Each number is 128 + 24 x the weight over its row's rms, rounded and kept within 0 to 255. Layers, rows and columns count from 0. Numbers have three digits each. The size before them is the row's rms in percent of the matrix's.

# q: layer 7 attention query, 64x96, rms 0.0704, rows 0-21,32-52, columns 0-95
# k: layer 7 attention key, 32x96, rms 0.0612, rows 0-20, columns 0-95
q0 103:093192136123153114117138133125135178147082148148148108106139114149093136101159119146143100093093140104118144102173122137092111153152083152128126121083064124142165166168127108121172149129156120123124157132147140125138144150115148094119143131114118145093125133124083144133110133104103117130
q32 070:088195127107162119119133097135132074165107160147131107146127143163085129113128109088126090118109153102166132112160107127108133125134121106122134121125077143099188149158161108129162131150143143120112156156138170117152116166113171082129140118126141133119119136095122133136144115097109152128
k0 111:118126090117100148114136135078147109149132149159110129120136099119139128122220117099143167070118113121106116161127116113125080144141122091160127100123124112153131150200134102133127109149129107134135119118135139096128120143178117148137157095118129081120130132133127131088132132132078143112
q1 043:135139169097099107155138118086110173130055153149162137148127145171154144129143110111138121101136146124100114137106116110104178172125117145141175145147134135136147171129122128122179156122142128107108121121128138124167136148101149093133144126117127140090111087111134178074136110106133149133
q33 061:117146143125125091121126105148102155141085133123163123162115137164077146139109134102115132078120111139108129150113089083138118122120102096138182150104152180132141147129142128137154151185092115119112117118146140133181151159138125089139126124136145138113146098097113135095130094140117189149
k1 068:114149115154110126145147142136158087099114100152077110114141151097133162144128137114101089143134159082139131102107160106111147095118121146131163141117123072125126136128071131125138127134171141121091163149139137138170125143134133101133142122125103126125081138141078067128154130135181154113
q2 090:113166145124111121117155139081153131151112165136136124106130130131106122115184102109162117133112119112111078111140135108069163161171069122149127136106098084147113131179127122128177134126169118135132117137138126117142154143119153092139163126099114099077132115143098132115132176140126121119
q34 084:111146123098125113114136127110149108152152158176159113149106120115084131137170104135125163109114115160119081091120131100095113115112052109136136139074136113152120123164141098136172145155138127146110111147154109108165167164143126084132122134121146106086158120134099136098134158121106123125
k2 124:093151099114128115144141115109131096141117126161118123146115137112106145118186114128162154107110172116079118135116142125104087146139122109147158131092121116161126162133121100157118102166146083118079154169156146112146143132146126167142143117125130109075111074147109127143130101179118127088
q3 135:141145183094116160162123124115158145074085121109142140142116141124101154097083100151100131153119157134117136111122099155150185141126135140127160120139136115100147113106096146084158160098132164128143101106115133170152155120073137142137115114109139164135122118146135126097118107114187114136
q35 095:137121169109127137128131127135126140086068132092169122154113137134084123141097135141112127188129133157129123123111111149140163165123126086117166134171133154102144121140096159088155160087112149101141091121100120165141157143083154139141115129103149148145113131119133110085139127120186118127
k3 112:161096158130136142127094124154143160111157155079150126112132091157144115134048131147088135164144093138174146121150141126164116113133146127126095121148138154131134115138143158109134161092110149142159095084126124139116103127106123147124124165134139180172132157111128108145111123092136130169
q4 059:133108110145107116127124115184132119114146120141117142160132125139136131150082145095106130125177122164135153163083086123177122118088177109129151128159163149080151160084122145129094103129085113140139143104120126114099073124109127150130101094147138146163133135116167131114149115131149151147
q36 038:114107107140106118137114150182159150093114135168114148113134119131180112122126106147094133125149084160115164140123080161178141116111143162147128099137120117131172155106102131124111094112117103149161143104115147096080074108127135151142119102113099137162121144140137156143099118111120087161
k4 100:096153099086075125109144116077166134119066158153141133141131125113126147115182125107147149054125115132121117159117074120123111146145131116140142112136104111136142169180131116140162114140128101117142142113132135100126110150144118143144124072103135111115144117137129152079111151108098130126
q5 118:160065151123104144155107118161101107119127107108126134157120122144161141165084151104088152122153126152144130159083132114143148091116154096112155136162186177121110109068118142124095113123091137130104099111131136122115124109116125151113112126134139144159129125129172126120167089153148148129
q37 092:168094110107115151166147110135103141123137116128120148142115104120173145155074158124099146124132116124134119140091119133146169092112156118108159123141129144118122135042113126105094114105093120124103088112137107099088132090107110164074113138146129158146121173164155109126131126142121117126
k5 152:153105150128146132122103119157099148140168138073167127115124136160116105139049136157128131162145081139156131117137112154163152126133151118121097109144148159121128105096152155121130161089104165118172100090098115145085129122116112135131104148147160154156154135115142129140085142106129109147
q6 074:171098144104124156165109110144124143100105125153137144143131136101150158139082108127116167134146146128128155149092143147186126144111149111140157154134149144151126104081110117122121154105135143102098115133119138137137153101108139146150130137144178161151118105120184100112119051127176153124
q38 072:176125138142131163151109152138121163100076116103136145106130159130147154130086137140131099106127147109138154162091118120157126146147157124137164136151130143122113128109106152119115133100113164134120133094088166140103163102120147170151140121134148179148094099119130097127111084097178183123
k6 086:159091162155152130121121107152120157111172159077147150109130127148127096127064135129103119171162094135177130115145127126139159114115155132120103127165148157106130102127120170120133150124127157122164096092100115153104130140118124116094110149125112135175126165104142122142095141084137131173
q7 102:122104125135140127115117125169130142125137097081121138138135112164131125125088160146077107120137135141165161139144102147147105090128175133101137106156151157076143143104131158114094102139082145138153125083110108153110076127118095163105092107129084141171131154108133149146118127102128103154
q39 090:108110127137147125124140088136109133124111140074103119150134107158128084131095162124092100188141111148144144136168114162137121129114168109111132114187127153083168141116128152115104130130120110099141114143139100143108078124109123128114102124136106111152128184115159152154150164125148077154
k7 111:122097126150183136140097097159101140107156125093164150136135161143124078125076140139099126185139102111136133125130137155132162097130153111110124115133153131099139076107131147098128151132127150135160115119117100169107123122130100137120109186159101116150122138088134142156094103103171107142
q8 080:161111097084117085139121169069122126099108124120175142109150096119139133121111176126101095147153152106104131111128127129144157128092159118203172136115122128154108107162088142160137151124111156107133104096147139136097143149149134130170149122149137105131109119106120139132103127114159118097
q40 114:156133153150151147139095161125102148145123124140149100120185089155138157143175136159091139168163106147120117156149139124155143155079109104150127160174120104131113084128094117133152150187129145134148127127137167135126132123111103111119103094142096113146146153132079146114151154107131108126
k8 096:150163145131136163132108093144146110057116148112172148125148145145139158132126076151182150149145115143128127147125139130114101113106134126107103140138136127146129161190115140139110163133112131086103144101094144120138073107102139145118102156065130139135097105157141133130176113129131112123
q9 096:080092144152109112109159122111140159123155128112119118073134152115154106115166114155105148151080145130133111159160103124159108103125130159141113144135125093146096132124104116098127090139111136152132134120145169082088137165164122152148128168165093110127129135085109110153072139106125112142
q41 123:063136106155073101136114108104163135126134125078135154079174108168167156128180105156108163131121125108142122152139158105129145128103099100102117119185170137137122140145132142159104120185133097129129125112131129119095120126125109158122122136110104151085119145135124122129130134106124152118
k9 102:149165087115161096164126129109138125101135174100112152120147094121134118120146109139151166187152127136118128113108145131120097132138147080068117083112129113098179124141119161188111149133117148122137107130174130128115132124115153147097135180108144112112118131117167107132155136161125143112
q10 105:097158138130142123123107128142145112103140094062135113127127151148114090089102128171094118143113147134115136096149106126089114166158127122154111118179117083107124158160130134133131155123116115114135127121187120172142156125146128154134115142143109169127159134143118126124178196098153114115
q42 129:128153149163107133122115123158104086096187109161142074104079115127138128134088103111170092154125118097123153154089158140109133142133155105164120146119179152176080079156132120123109164128127104125158154168139125124109148126146130126127137149114126126158118100144122102122149130122116123125
k10 097:120158144094082116105150140132112138138139126163163135097114147127148128150104146147139114142106153099150113087117156177131171137117111110105137114091141150120157114121088092115172102141148088191157134112091175107164153131144095127115136134137131138121185117127157145142145109147129123167
q11 098:160109107130084103105165113122132088104104115104153137134100185093139162132121104066141147133103123117144118103113118084136116154136108136154178086097139162124126124108157157161086100128160110105120117131154119137150125116149098088088091125095124106137126133125133125114111114166115160126
q43 091:137130142133122111155177095105143131148145168123137114157145130107161138140148093123113094096062132119156137175102164108128140106133142130147158105086154149129138106153123152146125128120148148144117123153142132153097108186115169097113130122131097119108100182112131173150138152136124158176
k11 107:164112164138113147154124127132149134105135092118137138121098084156109070098135091136120122143077112111147140098133152081124143114146086161118155124109130147099119112186132101126109139146125124125095118120145191142152134134188128187145147099134135147129127115135086157137150139144135144118
q12 082:090134112124154117128126110086135121159129175098131176143067090151137115122146122134104107101137110142128099184134154153117097136126129163091115120171133104142123123115106111124110102107147104166108107124148128139108113108146176172112166164136111150099110125118180106086137163119131125140
q44 121:111129160106133098116127141112137165072140136148155132129101139097058143113151181131115118084079090093135079113152118133137124118143120095098130115178118127118141150096171124152100164108118114133144169120121134135105128138125140120085111108137107149139169125113162087153135130138141136141
k12 096:157126150136105137122151126127171124130131117114110118122166132103107074161121142127123148150073147129134160106134141127131130137128119095115121111116093188149131098139139116090127105142141093105108101123135113123127174136103116187199098139092152141085117185155143097142109114134136151118
q13 111:143144161127155170103113131120153136069174129101151124149121120118136111140120120148156137145123100141116144104164140124131199151138132112116084140121073123144100065191134155117142140106128140119150087114097121109155133101144094128158136119136111149166137157154100106139137146098125124124
q45 116:155142125111155161148139131088168109102113163093110136133127083132180109107137103084130147083136132153141161109159095165158131152126143141083130150123107110106124121152127094122117103149149131125099114096126103174150084101141139153127104133117093173076129138141147106145111107108102123134
k13 125:138136166098144174111144148097142141075117172087129098145121102118077140121144110138159144167093111143153105116172136113148146162135140132113117146150085105140079146152131148160141118107096127139113104109139138112160094150140111169144131102103179162146125143102131119094096115118129149121
q14 111:129100137119126177162108141109150087115158141142104138142094130098166106141124117136115160165149143129118118126133129112086146134148136147183098124145165141136131094129112135086172133153113159162136085166139143116103151151136165157149121125102131116120171105123137081076105118111135176104
q46 118:130114123126108097145170156123141092121151155161167129122080140136148164116082141097102135111154167138135142108147097141168170114128130114180137108094135120156130131129126107099105130118131083096173115117136080134100060150113134124176127120116132113153113144141151100141110123115111161124
k14 100:094116182104107117116111123151164157074167139149138131098136108172116150117129096129144150102139098150165168122124122149120105147122072097132141143167090126159121156108139103146135119083149107116144164089124134110085134108099116165126128102134148122141143134136178118126144144124118174142
q15 087:136098141124113135139099151140138121154135122176080103156137183164094099105163146139135119095122141098131118067124115133106124116100122103119123119153131101096172114096118143129111154173148140175078146083120100115099085110143127103165094108138123138089123118130139113148118138127122117096
q47 111:132130136158131126122117152124140137174174107115108105132115145122122113107121178118141121115069159177146077103139070152147099083109129129127127109122131140112147134097086095105133147179134144132134116142128097105158139125124152147092111154129134088129069164125105108082115135120124130105
k15 096:098098109141141097098123132132128152170107161117168129100125143109065111142102140096132120104118127129111075116105141137100100100149146160175122137123138140108117074147201129141133086153109102137134125164133113095129131090103112134124159151125107110127139112140130170130120091151124160151
q16 076:141118129132098166169134119116117122150109140111164155133150155100143141090114143152126158075136160119113155122148144119096110164171087126141142122117125152120137122173134145153146131151128114121172099132111141133142118053137136115115094118161136091110152159167123160160134118183168129150
q48 111:101151135102107130157156115146117133158116121085101126114158175145129132061155136123121130148144099139113140129123083103174133136116131163129110143152104151104124150122130151166120163065107169131136094100109137135127083124128133146157099118146088151175140140098157157144111172128143124125
k16 087:125162113116108085129118146078128119126115169070142125103130125168105148158078107134100084185113129131144117137137081102147131133158093126143085162161098137095098121122137117173160144105103128144118165121160130122116161131115097088151114113128121113147127105140125108136132146121118103162
q17 082:093137098108109161085142128139131151100116104119126110130110128164139112115188120141175101154108137130103187156168119141122157101138132132101124127152089141103109161128173179139108130108115160108149135129116145132149131128146109102147094145127096131173158156122115172112158165101115115101
q49 102:146146130146144113093141107157127132109146081105110111141113116110091107092087140144129099174116121136117192120124111132091151166122122144150143133184156129117139131137128146140117148121160130125137143148127090083149175120135128146126122159119175162161139099155121102092149184127110137081
k17 094:098138101159123141109126138150146119133126150139096093147163147085133138138105128099142133097099135167160115112109135106120104160100153150097104135084122052112151098092132109129108142086150107109158125110127103127163090150162117167088119171139133175098128117122148124118131089121124127142
q18 104:142090114131113086141064126114176110131159125162178106150103103134131127116136116122147146110160131131097102090117141137143104111112149136111144117102146107130131145124145142103123090140127097147061126090133117131134152067097156129167103147121124098084125109102133136130135086100109158102
q50 086:114103113133105154132124081121173102155144105115161133094131136111108114136161145097167146109136136104145126120188153151092156108148130119104146189110121112146120114128156135151096142171163105116103117118133098128103128133133158113157124111111145129065131147097118098174110095103154108153
k18 095:172132130132170158147115152096111104126139097134101131153153097088132122132108100114146144169147119104163106097141119194091158120146116110128121142187097119072148104125164134128107117156116109153116152123151147121110127139142119130116164115129119112094149132123153084149074141159115155117
q19 085:102174121133126123114127111139097152113119174111176157166120146136122087106146144140131140162117149100102138183129125141127101158161147164096155085081167144133165131104126087159131116157155129119113133128163140123103153171130114110093142148119119129133080093101159124130120110104113156137
q51 142:085100124092151130134185116131127093123084178128124132169131140093098115149109167089137117158097148107124105149098169127104102107117136129116140104140169158133125140166111115115152116119142130099132164159182137136172112171147145129114124146121141141119105143154149109103157159133149091131
k19 100:076087103127120140149147105098135098119093134153131131103144135081129156143107150153085114112123127069190149122140147139100114103135117110102174133122138092117126107141104128118137102103159090152085141142138112126148085136152100131096126140144100130124119124090092145138093092100128125166
q20 087:120150133134124109065123129105115165120154133118110150126121095095136115075128151154125112119126144133117118122137133130153112146131151108128091112136161099096146107111160140122126162063143125148128168155151146117148162100116191077134131145150139149128139060101133135161150094170109126129
q52 098:135113112180115115097154127140125151154156146170161149112113114190099098154127157096137143134133124096140125096125120113156102170159120086118106112100159153129179115117117109121135125171097116096141137150134157153140125118113118109061140127104134113090138146135119113118156079141146161114
k20 095:112160094136151143149138163147100121107154124125082104135128166185089136171145103103136093141176077120105102139159096136128086145098129132138139104119133117145119100111152133128137099166095134123105098091103088135154111096141130132124122158103132099132160146104130115168133156120115105163
q21 092:148120161132115119120109116148124105125116145131097121171123183186098107162142130159112163150087105124154094116150093157102116147128157110090066110129101152109128114137141114143082155108127152133170131151103116109074128120139146096110116096151115120139111111153111157144140144089124155127